Part of a small language model's weights.
Size: 14 layers, width 192, MLP 512 SwiGLU, vocabulary 6801, 8.88M parameters.
Training: a variant of Adam for these matrices, 267M tokens, 8136 steps.
Each number is 500 + 25 x the weight over the matrix's rms, rounded and kept within 0 to 999. Layers, rows and columns count from 0. Numbers have three digits each.

# layer 8 MLP gate, 512x192, rms 0.0768, rows 197-333, columns 0-31
478498534502514519525539511511519459517509526476520509495509486512490477502527502507498497485534
530508506503529502522512447460510480473469522522543461491491507490524515490482478501485512495502
488516511516490480492489499519519501541471466521520507500496494486491517498500525498484441516501
451513506457521469514483539523494518518532521558484489496527488482508520484494515496515507551501
490526481523515504489496455535483518491499543487508507488506492465532507497519485521528525472488
507517499510503537477499538514464546541493509484462510507551470472506496496505506498509532484512
485449502497472494490494535472495502494476489494483499508468528472485478521513529501479480461478
549458538464530480519484526476506540492499503495513508461506522491509516472498523488444540501455
483562547520470472473525491533518432523510498508547488489512478492520516494499455487501468495492
502491484491469481504485501492518463484533510481509512484496506477485483472521493500462517510537
522525485519512486556468489461515505461473497508481520503507462466492474558505458490455502529494
491545498478499512530507472502497484483483498543540483441495508501510523514488497477532512459488
480512483503464536532515498478512535464520521481512551508532483459531511515466513497514527500512
494529510517512523485542485504498512527489511470512459495489510487507454514522452468472541492534
506471468503537485494459519471516506486564485483503472469523532509562493510523474508494519537440
480505489536541487481502503522541492470513500538545512449520485474503529492472511504482526522478
488494513522519516510504481474482459527480500435498489515451548459517477517533477504484530489483
517480488510566481515501469502479522525505528491502458524470491517537472493529487541493541524482
523491523524512517476518519480533497498506489505508467499501474481496499470472479476435504520480
490521506499510504540439490474448497500492493561516514441521535497483517494498493447457503538469
516527489536517506498498534532530517548464533503510487523501492539524480489516510508515519519514
437488487497525550527511501545488478521464522520521487468488477463525475519494496484494514524518
487507471467505509481490514522486545502540517538502520500503521452506540528453489500514508522478
490516482473487552510500476457516472526467535469511548484494478470499471540492484523494469485529
495562480483535523486495534466498522499531526503503490539529467514499530510504536437460503517489
477540483502527525459501482486506467464527527535498489475489503505481521509514497519516462499472
502487487480462523533550481543502486500510545512484489493534514487517488435488495488507533514547
501537487466502495474489449499485511521487505528562487432511474532468504511514473467519493502476
470562480501526474498499493491518473497499524520476537460493459501490502534494485465488523494464
496507478508505505516511540517489514484521492515521469502514490530486479544491481464499516507492
517483488497467518480538485478451514494497556471524526509492458495477504487513552490491483520534
505446523535490486526496505493523535482489476448509474467509508494483512494531482538467457539479
523512510494511501515494501500470505503518496506507540527477454512525516512483456420512512513508
489456487478526497523497514497537457504531511489503495470465529507529481494494526537489500524486
499500468482469519511484475499439482504456506521521491518472481519518507450542531510512520455450
463507520550497536487522495463491489537472478516515454493463512501521532527494483482447527497494
488499486489525494466501482497495462469490552541505539432523476524474471499492479492498517525471
510481463454501479462470511512505465504511470522504520483487505490495515532512540464465513477505
482492499468468473486517501492516436475524492484469508473453509500483462513463526512486496496533
516491504530498492492449519446493520509503463538502492534525491490522484478519551522500470524496
479514491489532500528493507508501535494492478481509441478501470572508470564500516427431514523481
505435482500529522455521497521516487433473480487505490517528474482460495530558510483461552519505
508486474454476489488542519516546480567482516507539504482489501500495505573495523496554470512550
480507474486528456543495503438493505447488505477515490512496487522495572500525508515523520499504
508493502482506494509535494484529480511495499518524446506489469477512477466555455508530518527511
504510471489504429518504465482554485447499485499534541522521472451476465452499519502504500522492
511527513530502525507507534526467479505505557504525471438491525509490497474515520498503512540496
505549497482535506516481514554504485525476507484488512467519434475489505492491487470485489521489
502536499511523531501502516511516504502511515517486502472461512510535556530505498495507506496481
516537499491511508497461516458535487503506460529529521510508507525455507508512503476508544510505
532551486532511523512499461522503479502508534483502530484466525504477507496519513468500499468497
504486546508468478494502501485517481506472498538524482473506494490486545507474497494491535526525
477496538503518495479501510516482490547513490528498486534491460473540493464486470480484493523480
511496509461491541499482461449480493503536500484528498491547511485534480481503476476459510475544
482513447460469528448478508492520450497524530496474554521542488546527481527462516493488534526468
491535485490533493472486525502524503505494474454500489500468470506504512475516509504509515423477
495465509481514534517515492494499442496467544469532516495499474448505456502504491496501513504446
492549540487489507517480485480498418510473513529502493507513492526484517490479446503504488510515
485475492495496487520490509535470478516516495525510493500494467477525485528492517459514452554510
469484457455486514487488507455508519471523537512497515473473536498437511509487494534519509477501
461458499487485510449507478531483483505539490483522469505471459499533502508466474559495489524529
525551492489494506545508540516526498529526516474496541485497506503527490502490538494485483513465
513524495499543493507534476505536454488494509499476553502504476494538454503478491524482510463470
456480523502448547471511488555503460529538490528493494513517513481523466526458509487474514530540
474492526492566488451502501453475504532506500457542516521504504515465491508442495457484519489521
513504509497479512492510475521499476515454489505502479488489520496503514506466464513508513505526
492507471486496505499450517477536504497467528548535516427442487479460520495488489492484484456486
434476523479476497495514502456474514552496521460555486514503516511514508494444463503496513492521
504497536472477519478474513552478463528455473477502481445502489531519474499497482474507480526483
498520520497475454497490486505522481536480526483535535499486488517520489502509455487458509464491
521456487498477512479513495497507464490469530471461489456520480517530474530477493456494512565480
450513490497520531491522460467527463513451511533494568509450472490511508487494580513543534507502
511519542466514469510492483491474456493511530505543488511438468514522489492496456479496531477531
519459525512537500509472517504480512534501517530519472491504490431543499505515481506494516512505
472515510458504503489487492493522459513491500505538497484479484496500517524511518495473511499542
513503527499495494474496550513498446512542481453520512467505485530526551512501482491481506491495
472526531504532484485511495500502512499498466503484529463562485511499453503492446484483506510521
496493488471506483498513510504493533465469527456543523495507518538536481483531466541464512513555
475537491530533495493503529476483507507500527459517484498481484465487507529487541483474493503473
505538532501474508500521532494473530477523459507520511522481491481513572498488555509505509550525
531536532488532465480504502456535514516490555478458509476519467502491531472466517487466529467509
520522515496545488492539522512542507521462505473453469477455466505505504473542552505507517540466
493524492508520528517509468544534501463432563506517500487534514496530524532496499544490514501489
458485498507477452471456485496513489455487527497545475485471518531531493528470516466463536502470
497517489525511537492513532491518513467530505487456501489454448495538520528467489487485584520476
485526495503481505487507504504515517511493464519510503446469511496467553483492485553494556569475
515517490471515504522497501548532471461495483489488426519496495493535541482509459482500526486495
532530504524503493505503516508505508495496500557476502503489516543493541505548523514501521484506
541517490495521533510525481515525513504524536473511470492511485500454486463536476480445520493477
509488451540499493518486474500486502503500496493564500460541459497558526524475507507518486535497
486500506474507515448542480519531499498498527533509508521506496508522480506507454490473513510503
519495513504475474480459469463501425506478478488479502474505510515511508497516487472500508497496
491516512501473513505495480499550477479508544498482496513465459509519456469528503451478521522521
481515513529531492521490502521511506553499493523481489492492521519510488490528486460486493452498
489527515521523535491464502477512491496487522521479473529490496533507517545518449505487529508482
521503515536461560523487489456481500537515515513506529516506532519489526493476502452438502508454
539503464511509532519569501483532473529509562499503517497493491520481528447512483509509518491507
544545504451495477509476491471500519495486486449528483508516476490454518444520505463505481519496
443510507477514509497514447483505476477486473552539492475510498461478486501469497548484505527518
459511468507543529570491483517517451512495519496486463482516517541518512556506506517513542533484
497497517475523456459494541489499462506486491527482506480537514524513556465502503437493476542461
457522505482503489473482523490537531513508484518512474489515476485511530534503463504447503476520
538495503473554471521501468484523498511528485526524458508523476495472493479523507481472518512499
484538496537461512535492498551456483478481516438519517503506519467454482504510492540491483496471
589516494561488522533490498555475492522515508476528508504519531490495502479557500520481506469518
477500482472533530483498483546511489480527499485496522538510435483492484475479524493459569517488
468464503476514464519500495520526449534483504511499537560506496505518477495568587501509529470481
502533486508484516496468518510512525488520500491472491526500461485445551553483446521501511505491
433502445512496512531500504500485508495461515535512503513525471506458537487519490531516532516512
472537523469526494513507476479503480473467522511480506503538531460527513512515500502493471534501
516500482529482475449511491474542492475480467507530509440493485535504472473458494537487504516508
479533529496518530510537480481486507474498462494537430490478465478505516509486513492485492509501
515509505504523507490522515498523536483498500500481528490513474508524541521541495486505506488479
484491478492490523525487515487499537496496524481497534454506492539508486478503464517495489470465
467487539489515500471570486492511481508481534504483498531511478497524501524504577527511500515498
511497518466496477502492502506536514502502501522522485490505505491508519487525537440466511538518
478528479498475495504511510465497495532465505561488514491521510473539507516495491471480494454483
526471495446470518448486487517480455505531510513522509503539519496534501550521506527497528466495
476524502486498460551477555467531537478488432546470528472491466501516501521505493532488499506496
438493479467533522505509504545488494539528475508501516499566503462476515498523458500510492508430
518479433484527497515553518521576475454518533482491471480476488491529487504474533506490488527498
507505486432521524476531485522503536551485485509518494476463451519502527524528480483505522508483
506525505453468517485453542493551492512488477503468506479492460474476517457493495483469546478476
490495502525499483506533469490507508545460511500538527459463486504468503546559465498536450509480
505517450541523587565517445511453523505482494500489502515490482528505522500510541513502517520494
477497536490483539516505500534522470479483484493511484490477495501525483480566536501528515493483
482495471504486513528484524502478459544481544509511478524516483483482504506507503541498528517497
470444515470520473501476481512512486477509492509470501502490467499516504529493524525481516502474
501542491491504486496528484540474501523468460444498524472411480465490542461505449468446534514540
537545482539534496510510519493489441466466510493513471475518497503476554509468525496528521543496
460547514468490480495511526531469509475443529503484465450469507516478483518548462483439535476518
476503532441502499495498489516496482505499487510516457499463522506547458516503480528549510492524
452501519486480515502484471524507501495508490493529465490481504532500500484498505529489520492506
445502536448465505525556462520488485485416514503530473460487426505527484496505484469458510485515
506495511467509520512515520499509543512532476475505516514510468494505476491471471501433489512480
495524492477484523517457516466452459539469507511513510473527534492501497524488430477471492473543
483481491471458492492522503496485487470509537520531513488481533496513469525529503511481464527547
# layer 8 MLP up, 512x192, rms 0.0744, rows 197-333, columns 0-31
493498492489470506508440481523501454483535467495514505557467502493513536532471539484500479501509
503474513514534487533515494510512450449453461483501521575490487477478460496518501462528517541528
518520442488581491479495522498542513489512500500459495489569525520512482492536493534437505459460
480460472483492519501516509495515499513484514507487526475518519504478474530444460501481486491462
480485528504491504520509517459462473476493505510465474500523498527484464512469497446512497490492
519506504495494509512499525463489489525497495488533495512486536466519537490507524458583493507538
506450481433480491501505477540496505542473455505489504519488511469485547505494484487556484522521
516510510514484487440491486506475510507517531454522478493478508465507554487513540488495469575572
487511544456533495524537504486472499464453509493459543499546442502507502493520521583469479505478
511483482530503497502527554488519466517505531479470472542511543539536487459482516494505536497492
516486496527443514504491491497500454554451476502503503539472526504506478484498465495498496475511
511484512520483485504474492486513511474467526493547501483525508468521480491504469501518500481516
506539538557519495519499527502492536504502509518487492516494519482509526530526485438478501471504
472521526544521514506442469465454561541542506490472462482497504507474475529525518510502515477541
492489470533451476515516521506491485484507421448499500475498488471498547507508550510523517506515
491543528462493509497544468503440473477476513491452502516476514507535468465496527529540510517512
481496483524510453539484478525488465499495502462520543496483511484508535509524547495496535478533
496519478489475529500475446499479449472488474508488489509456457515505540454503500477506480460545
491524513553506448526510491502485475499438495486545476505465514474469481443495499560516509503485
487497482486482478476482518521523518472484480533535522466494523536464455491491503472518478483522
519481447513479539513472498463510492503490495505500491510440479506488529516500497490548539509499
509516514473496485516481487516516479476533516519510523449534485487499522494521513522488482464522
517498486524530466501463503480501526486471505513480507495502504498471470512529567461505524560481
499504490503509457508500457490468494505510520483475465549502547505470504561517494504451501476526
473535555500519498484497473562500490479532474500493507495496480517502498554506509541510534515514
506474516497489439511479464498489495484543476473482500527509509503442476523511533536484503468485
486521503542476536541480537529498544496482499523509457502462550504485511524450520514530527487486
488513482517460499488495492490490511513517482523485465478497500545498534515500509460547501484517
485500538493516500529487559571532546484486523497499533467540496464468475521450494508492540475491
448538517513503514520519499487486511514528448524520536525493507513513505495530505512485500539535
553502488457504518468508471487523499489494446512476496509511482527466516527497502512467465509452
466467488496548537503482485510447470486459561461483512487516507492496507518494504550495486493545
491414490488473493501531465487505509442474537505493483511491491500502452485530479505494528497519
533521514461449509561535496526500480507474486506510529538489468471526529498500511477525539478489
493482464499513549503502500493519505466475514492486518472533523490454485499454493540475497495467
510469484509495480532498525484504543507479525487498470480540508528462524495529544479524475523456
540529540502486504524497548505506503515532495467456479499490511499475540461506581489505489506518
526504490505510520456517516499528480487495504495468490453548496493509510462515477506482504514489
496525503446501447484458535481472470478521518542467495501495476497500509529497512485501528493447
455422489518474534490544514501471471508495526458458512483534462487472489524511480490484456513532
572484484477474519505504518478498511523521451523534471511512516466483515478509563472487478529496
455464491498503494492512492560525481477553522516534480451486502486523499541514480488475514477486
494483496473465453517510458535515503506511531469490505522544527490490507494523488476497515536505
492542442540551487479490488534480496486466478503460506497520467513523481508507527515500463513480
543497508480485452480500489548464509475429519460474493530489492523528500484487500494503494502520
494454527495543499492503498515493490507525551523508485445492502449478479513455462521508503463511
505503476494526478480505554519502464508554502477495487523485503470536519518516499514493551519490
506519518485456526546474553503535533485486512468529505514492525469436553469485545480495462517515
464540499562488497486486514488484518492529521492517506490476517480499536505514498492469473502509
455520537482537511505526501534540531516495519518489458483527475473470483489495491524500456485512
536488506489531484489553491487477495538520466471450465463510484461549541520525519439520520513516
537488511523436497551529515561532507484474480500497523529570493481529533524541509517489471507530
468502516509469444550541515473492494487468518549514493536484526466499519513514481520493477453497
497467511481526516525509542525478531478491512515484543476501513518501539514480500545486494527544
519492468460482481503509501502527498477555525481526456456488492497495506526499512468491488482471
526499481525530532509477547507504516520479519487495488523491498458497489464512506509531498500458
517532500503472489481518497456492513508506533492524509470477497501530533513497513490492476509493
504458483492473507451501493473504489513530518511494498503517532498492492507490529532467513491438
510520484548559544505497490465487519508505496468513505475470503518443502532509502521546495477514
501450557461511473487513452512479514505476525527533489542504481529519485493525527468467546474538
500530516501493513512480505499474529502473535484496486488483538424472498493505558480482497478502
495487498529501487537522487510494537506540521545504489466522502429518508510467495525555474513462
541534479505511488459526490466473494531503540504499491488495553520527526508541459513500508475522
520497547471466527540497476484514476483464484477494525476523505504491488502524488520514495500489
488508483496475470486449477531522510493489469508501506507515451497506475536504457479528551519454
486488512544514492570486482462457507487465436475480517504547460485512536525491462464502499508455
480533495497480488508520517518525474492533498443466477495494515483501455503486487490529469556496
506468505474495501536486480502478531465477484506495508504536469506554504490517474506487475476546
454520488524542496464488541489510524500531495533526524497530480477516527471531482497489527525467
496487506500482521514476443538510507498522521450524467501544492515539514544535492495495461495519
534522562482459464518481496494494485517438497470493487512519516513528441474520458522465506469501
503479477540505496502544495510501536520524533503524497488507460458481468450524492481454515557497
523531513512507518473534488505470491448564473518477507493470482529500469522480519454443508485523
469501483523447512500548526492544530512487504505485479494487520497489468521536551482459479471531
513518497492492495514519538510476516501485513543448460494498495491477484506493481482485495489482
517494481535501489481527489523515520514493475503471504525473485515527486512501554493507478504517
532509509502474542501438540471508535515515510515526501487517507479493473498493494479547468474504
473469461492516495505507487495514511481495484486541520556510488485537481475523501537512496546495
480509494480468469501527480511467463465479499475499527536514487501528505496494502516477561494476
491456486512507541505490500533508563471468473465486522493517505483458522496519486471511504489502
516479519498518557519502476522486472511484516504458480493498469452523478500493527535477505501526
516472487498480506485527508507498495472451481519494489489470508484506502501545484482450488514509
543487445561459504520518518521514519522522502547487518507521489480480506467516513486438498489465
509457485471517494500539475490470457508495519481494533489500494499484491490465502537503501486494
537478513536513492493472433480531519503508481489522501489525451454537503541520454522531487517509
470525493505470433497498526469503469487457493484465511496490507515509524567526589473494483459488
495489518500490471483533467481492507482511495514483477495531486502531536546507476496507483455514
506523559482496524486527536556515508478492493517506483443447481514491523486482491502485480463478
468510550497494483516531538501528530509424506493500476512468499473497506502525494439475478462514
510519502561507456478500480506508506503510522473538463447517499475523553534492474502470528508480
491471514518550479502574472538504524481498507517510525509506536475536439501515460532512518502518
509531510515520526534490477500492489550510540460482538514556522480491527502479530494534540501516
450480459524479491449497465513507528516531515505489478473493516513522491532492492483498496545492
493504549530489533481501448472480511518510525484507531468501518544496517477472535525539512525502
514499514439453479507521529460532501457490468445453519539503500477508510476508517486471528498473
528497503510466464525513506502503472559478514539547510522497481515474529516509531459489526477510
493524515512526557520508507497482524509481556488504508513444473495474488492548493520500450504512
510478495485508521488437491505476558541484500474466525509491552488493484507490509521536501503531
511469488523575533494502517534511497501540521493517470490495516522553546506491493536493499501510
479504489514519527527538482490462471504494448486486527524522481487478469515542541488491516513511
508506485527528519511505510532497504541520512490482502491502477471492528525494481507534520476488
523503456476549506505483540488494499471516445472519465527528501482502540479457492505510483504529
517457481502537498515471491475487483477509499493492497502506451520481521468491509456485507504500
509524476498490498523536454513478495516529556529521500487488503519524491476488516495473492497506
504458473486463475492481498441464457498524532506523469480486492512522524491437521451520498474490
517444479525514496519485526513488480526518490469477488499479522519467478532502509456522482483545
481485516520476507551511443531506533500508476525502484539504495484492510503489524489521528519509
534475461488488501495475503464512490516512496466475542480451529492517494487494517485511509489493
505490491488471511478537462495536506529473483513491559499505523505457473530547487490492496458498
505497517481513530545505510466502503522486482495483487493497437500460508502528470485496522499507
489492501490506488465504491480499490473503464467511509489507494509521503526516497523459500498476
524516514488493520469463519435482467518561493497475485543473513475470497522505483488503529476456
525522483502491529556515471497512551500508491487480452537475522458514540520478530534576476454479
500540533476510482487500498534532483472477500508489481527510516505491509521498529509500510510485
446515504484483497493493529482493491507539471447512523491424512522545529478490492491490537539483
508454514508480481503495475484498470507539529482507502475469512469494504511483552472480487507477
456504516511493494523466494514503537536503471518513496509467485525458526508534501480477471449521
494477491510473548522504529540531474534493494516490475523484544490482484463472490479513517523529
476459568452495476461524497481454535518496496519480449527525506488532487482475507475479491502491
491515539489483478525513487506529459528499456516514455538518541483485513493510522537510545482537
491484499487477484496529490572502476484515464517522531536463547492462490500509523523494510529489
471460484470479509469520500483470534498484504520504505492470490491531497449503506493516503497465
514510484494527465527518521511511509508477475482468524508487483520496522542494562496520515529492
507495496517478493502528492449509503533506457509447524490466524444521531529459492473476469506454
516473493507549483495497495521486497519531505501513504528450490519512526517482498462496480464538
543531517498499494527495497535511468492538508486498475512481465488520506538502498465507482518463
540483508508485505493476512486550515529504548504537469477512474480442483533546548520470512530469
508511528530527508553492524490529478467464495470516469486513501501538528457473480528485471527466
451522487534496467450493507508523537470515488502519456481523498494528498510518524499501505508480
503520500536451471489535459504513470488476512506507533497480545538472498494525454505496478469486
479524488498454512529489465500482511504494508507510494523505505543499489478485517472493491480449
484568517506523463500487496536513501491517467483527522474500460508504475513493462474466436489532
484508481546522535547517433525499466512546506533489516490534531482452487538482524478493475488525
496478456497515544499515482497496451467502539481502496504496513471521458485480516519471503508550
517545471517482490481508508474501492516460518509544529474478497505461493538529521459515491502519
484521485479470481499536519491543522489523507461496541511516490461525487510513493496530482528499
536520530464535474523504512461532505467482516496488506468481495495518522493457507493529494514496
# layer 8 MLP down (transposed), 512x192, rms 0.0734, rows 197-333, columns 0-31
539506512492524490493492480485579492500526506496526521516488501498501499514523532498540487522477
487505461463505497528515479526480521539506521485499530477490466537497520528483515521530491539497
482531496500409505471519495515488498534483467498531508514506471506490472485481512453491489536509
479549467476462489510500488493498503497477511517474473520487506475540549512463523516453485463488
497489510492478527520517526470520525479497470480550510550517533504494514533490503532498507485501
497466476464523469492494482511518493437502531468458487493470494540496477507523481477479465489526
506507452517497452487503499527521537524542532481518517520480494477487477506514507464483505545501
491502485469455513472503479518473517475476460472493464485483479507495550491509489509446453501462
505527530539501460503543473510467511504440502504517480479498484516515516526477490517470487503479
481492476538469486466496518505504553482491501446472469520507513511484458453543514462514528523511
508487480461484490510533471532538516471484506504539480459542493474469488501508519450487514477512
554562469496486491486462491486428526470481506490522481461519460483527564477508537517471522510514
468482530525469471532488480468515524502473509514487495510511511475488527461490499509488527476464
509480492512491451477515471462490451464505481520518529506490545464504494428470552489548492479480
499496549498526486476489455537504462515520495536487560527509497475550537492510475457544486520517
483502487494508487480503479503517456519521542505542567537502510478494499444495495485488497550467
492483465511461488508469501468542530483471531497460531489511519465487513489482531491518496495518
522542499499499510480522515486508487506447470496516514523476497470520516544499531485511520443514
531510472536526474474503472494467500525462517499442535504490513488512502506473500529466471483523
453524515516439485487467531539536522532509507500488473518536510494535524524459536495521479500472
535492480480485474454497470484502523512515479455480559495519491478521529502506517523470532508534
499497480471527498497506466483503502521494474483473506477491484525518486483472504487522542491479
516509472511499501507541500473497542517513493494533504451449477473483471489481497482496520492520
540505447524518481470494535529445545514529524521465474465512498465470513475507479502480496532478
500519474498523484500515503521515496471482454520529472515476514527487519553508518509516495505509
480501502558493491531536488481503517501551473499483534505517486503492440471491466542520480478527
499480494484496542476529533474484490509509475553535477493482514515469534499538511509469519500498
510481461493504500478504512462460519516490511523494533509523507517499493508483500495473499484528
467548469519479461534448493476543484458484524483536517513514497525516532515448519480493498507564
518514467498505525505476511516489535471539466492501545485488472495501491493534516496466534498482
484515503475507510494500486493529506496537503507461522504480488475503485498519495515486506536522
501484459505470532495489522499498510472504502460482447536529498499468504491531543504491457541529
542479508459486486513502503474522453496487495522491537493534506555515500434528499467496501522485
506503477461464534480537497524520481540488506502489494496449484471514512488503486487522527497526
497505513521519435491510539498499498507478520505502464506505523522531536507463491476493515459539
543518529449514502490486489506508501490482471454531513485534552500505528492539477566474546490516
521518493430501479514503514494477513515495526535540500520457514535477483527471535528483503485461
513532536467527512510489477520483473428489507505486525473569524500463502443492519464502491543474
508498501531464523534511541493522476476489483457476490507486493534492465520508456479495482482469
513505485476525454474462489454520498519496522554539507488482516516499472489520523491536485516482
494501506506503513507529492463501521478541502475488476503494461512481500544500440475552463543520
569542522492478481510491523491481510503489500504490470527537510522452472469501505512548502450498
513528491542517532464522497509458525498535501516466468462519473507473515497536478493495509499482
533487534516473511488505448458504506514489559480526490454485529507505533476514529483546458509490
505460488501494512464521548513441486505505502483453500501468494507487496495536501496472489532537
487517463466485508494518494503502512533556457469536548482469474442518514511495507504492496492500
495532503473511466489504543499517507480517497501533466496513539530487444508504510529504497530518
492453469450496496477480476495539526541529506508456521488512515459468470484520472512488516516472
510511487500516519466476502493476449509495456479518518511506502484494521479494510538500473488521
475517494508475517523494438488489498493499503533511449551463479497500476471522524445498459479500
448574498525505493465529503504493476501485499480485537509526543507505516487497570527499507453497
486495538508507442500514470483477526500509480503508551522458488512504540491492534497495538552532
499496524526558452500507515502542481498454514523470511556497487465455496521502506545521482529534
503548474523503498528476521486471494493518550488502482501486549512489553518508502503481484490508
495499492504455516492479485511473473502541488530505515490503526513503447509493501490482466533480
516509487493508493477547498463487512499495493497495498478466505476484446538494486514447496506532
513516548545511522504468489476511556507506504529511491503523504476492507539508526500473512513528
459494477523506499543541510526535541498504490531563500494520508449472500543482443517530452567528
496501508507539515538510502500494546475508515475461499487514504507504491536509489480488500540471
550497552561498499524458441475482509441489509498493479478542482508496540549522506468456505497533
507538508453519507521455473484488517506477491512555497518525503463513507538550541469526536486491
461542473510521533471489518494472479508514487477503478472496498538486518507519499515492516524531
511494506553517494477495464529472515524526489480493480495502503495494509476539469486476534547467
516466504525533445503474475517506496479465507499529488482511498517478498511494512510506494493513
472477466508529507487513527479470494510512470496473535465494489480512530485516548516473460473477
531530495477503499515541509461477502475469473472496504463532465558521499528508462487491463495522
487475464508455516504475471512504500501501520502517520501541493520514515535482517519444513472462
538513504493495489486490469510481531525473526511516491542513491520459495487486510463517511494531
484527480499531461514500481480572469552514502455481507483467498502523517532506492497511548514484
496497533545477494488506503547466505463468527524464525504495489552491517494523486487502487489513
514508515493522506503506482477501441490487444498478507491505524521494499476472486516503477447489
544483508483496468500476508465471463456480476481512517489476481511488502477492528511545462520516
476510518547523532465503470497485524480554516504478548478525486505533480485487464503529518461509
509490475521487519493522501513453497529486537478553494458510513490536471518513524473482467507504
508498518529523503474494542509517495465471514468534537492477521488486495501492456493485486467529
524503483479514513504504480556449512567502513503515535503518498484470495506478555504488458520474
476504496480478491553483463479500508514480542534545478502491517498479514506463486512478504466490
464499508469503490488512523439529483500520514474500529483487502516525465479492530522490487504498
519481470449498490514497486489477543550523474526509508478530468499463512465488534503495483508515
513496540497534520540510507543510489501453537568500465516482510519556495536526495482513553455521
520507507552515513538491529504487579506537465528475486486506488516525457513479532472492514493459
481492494516453490505477499497479517527523470525555478494507452505505441490487507490495449488497
467471509506498476529493463498508513536464527496470527493495517474529457500496527460495489463534
507506494502519522486482526480515494528519462515505484530532531468500510527475509495511494516502
472522478455487479474489512501522464501458527471476535484477491496466504508467447542489524477547
518503539488532463516501559459524539485480479504514521506521501487481487512522474536495506517463
498508496505526515465514498488578508516504523492482492496500569440527445502502471510501509484527
499499500491506535517452514559515479494474511468474501497487513497548489510498470507473499528493
531517500472530504481476559470519484468470506502491524518470541536546491485509515494535485518534
485483479525504495490506514501505471479464511473486493470522475520505478498526503519485479489510
511441464536490489479556543546483505522507509487409506504486501486479468508500480494505512500473
457469475509500525511510474467521495482480439506498504483542487514575516495549510534531487478525
503497514485458527533493525524482477464495485504479512487481467506504490521543529507489506526532
544513528441487519494483498531474493511520481514522515508535478532513475530486460467523501532521
488505479495502473511487500507528507473518526483478541454553478494554521528505513488517471495535
479479487520499506448499522469514458534486533503487498508532502493542491534523486522542528482510
500474493510514505542514520505529505517503529505495505456509480462537518475521502499472498484480
495500526549458515464526534477486478469542502502530511515457506507534468511504492526527508467531
502495522531479526530483486466497502542492470534494515530540521508484511520509530519532493449496
596528508472508509502554481523498541531493438485511504506491511474520497528485507513466472491499
485489510500540433488514467503496458507515481534562542470490528472486541512490488486460511474528
531491463535505529549486490476469465498528549446517472479564520457478520519522511505506508510480
503546475526429490500528487477530474532479525510526499521503513483536498539490468546503473494535
505493494487500516472514512450548477472470465448462474538496490519483449511480475509455518507520
525475464533541545504491482537514524501481441469499511544489475521510541470537489494468494503492
499486488491506547495475467483489446511488464488527508531477481503533449505536520461504537516468
569468496504526524528506502508491491494500563480484526492504454513488496534500538471515513514498
507513536534499490489485536507490536522506526512520487501530532489507485509516519524527514519544
469516511514484475506511498496527510470538504522511477455476513524462464496520568440488502492487
494467479541492523485476519456487509530511479515467550476485505523491479495498482494497515456527
520484476512495492495505517509484488484458479527552539496491485488434480465474552484517514493487
507491497479497459519495542529480532517516468501497448470494535525539495496456464480491527488496
474505519540479498467518519526528485517483492496527469458497475463464501522473482499453486477487
534524481469479530508479523516496496484473534460423479513513498498512508558465491502535493481524
575476519520495495538477462468478498523500508501532502497473485536514521495492513518511537477496
521555496503495484500514503516450575519473484526537484514466490507520522456523451524495537492500
510506524498515488527510509526491546507480493520515513489507528503479497442555532456444503521508
499498511501494553456496559537477502498508598466559494492505546531522501487515533510500498483473
520480475503493495491530525526511483496456465569518503494489469471482498518505518494474513534508
534514538471479516522521483518466509500510507484517522539481515532492488487492486517509520489502
509505515509497514482468517481446532562489519486453498506501495525499488483486448528479534472495
490541468463542519457478503474520536501530481494481496536452497483518506499511523514465495533481
532474505525512512537503504492470499494553514502469536544492494495471475518539523502476540513570
569497474523488507463531462489470452507441511470536520497498465550462533559525541506541466538510
513504498516485499478488502481487483475516511518485548472498512485494458521479486522519510466439
499491461526507489534504539473483483518537469516517499492522560515520508491496461542506508492544
494502494489508463547532518487492504477501517475531488483504543516504483470480465476480508496506
461494543496523479548483470515467509508492519491512494474454504526502505515472512468456500492489
457438548531509497499522494517539491519481470518549457492497508471543490463473548515459480477464
476485511516510441491505485501506430502541554530535580511499502495509472502529530546476522445502
494533545492493477484495489508490499496510526476548501511501516495498490506449475522489443543533
495516499517505505524523506491476502541494510519524476520522488501486533506486426514483512490498
514461494515512483486512479493511503516471511493524530502518490490488538497493517525496533528456
489419481499476504521553506488489463514517467505504497495499489544507480512506503478496475472505
475516485470494498484462495472536536478503511492505495505510500496447537503497533522471525506474
496493505512475476512500481533488512530521507510527513483487482504494445509534469490512475489509
530446506506474513494537494495495519509522502509558512506515593513506495504501491546495533522493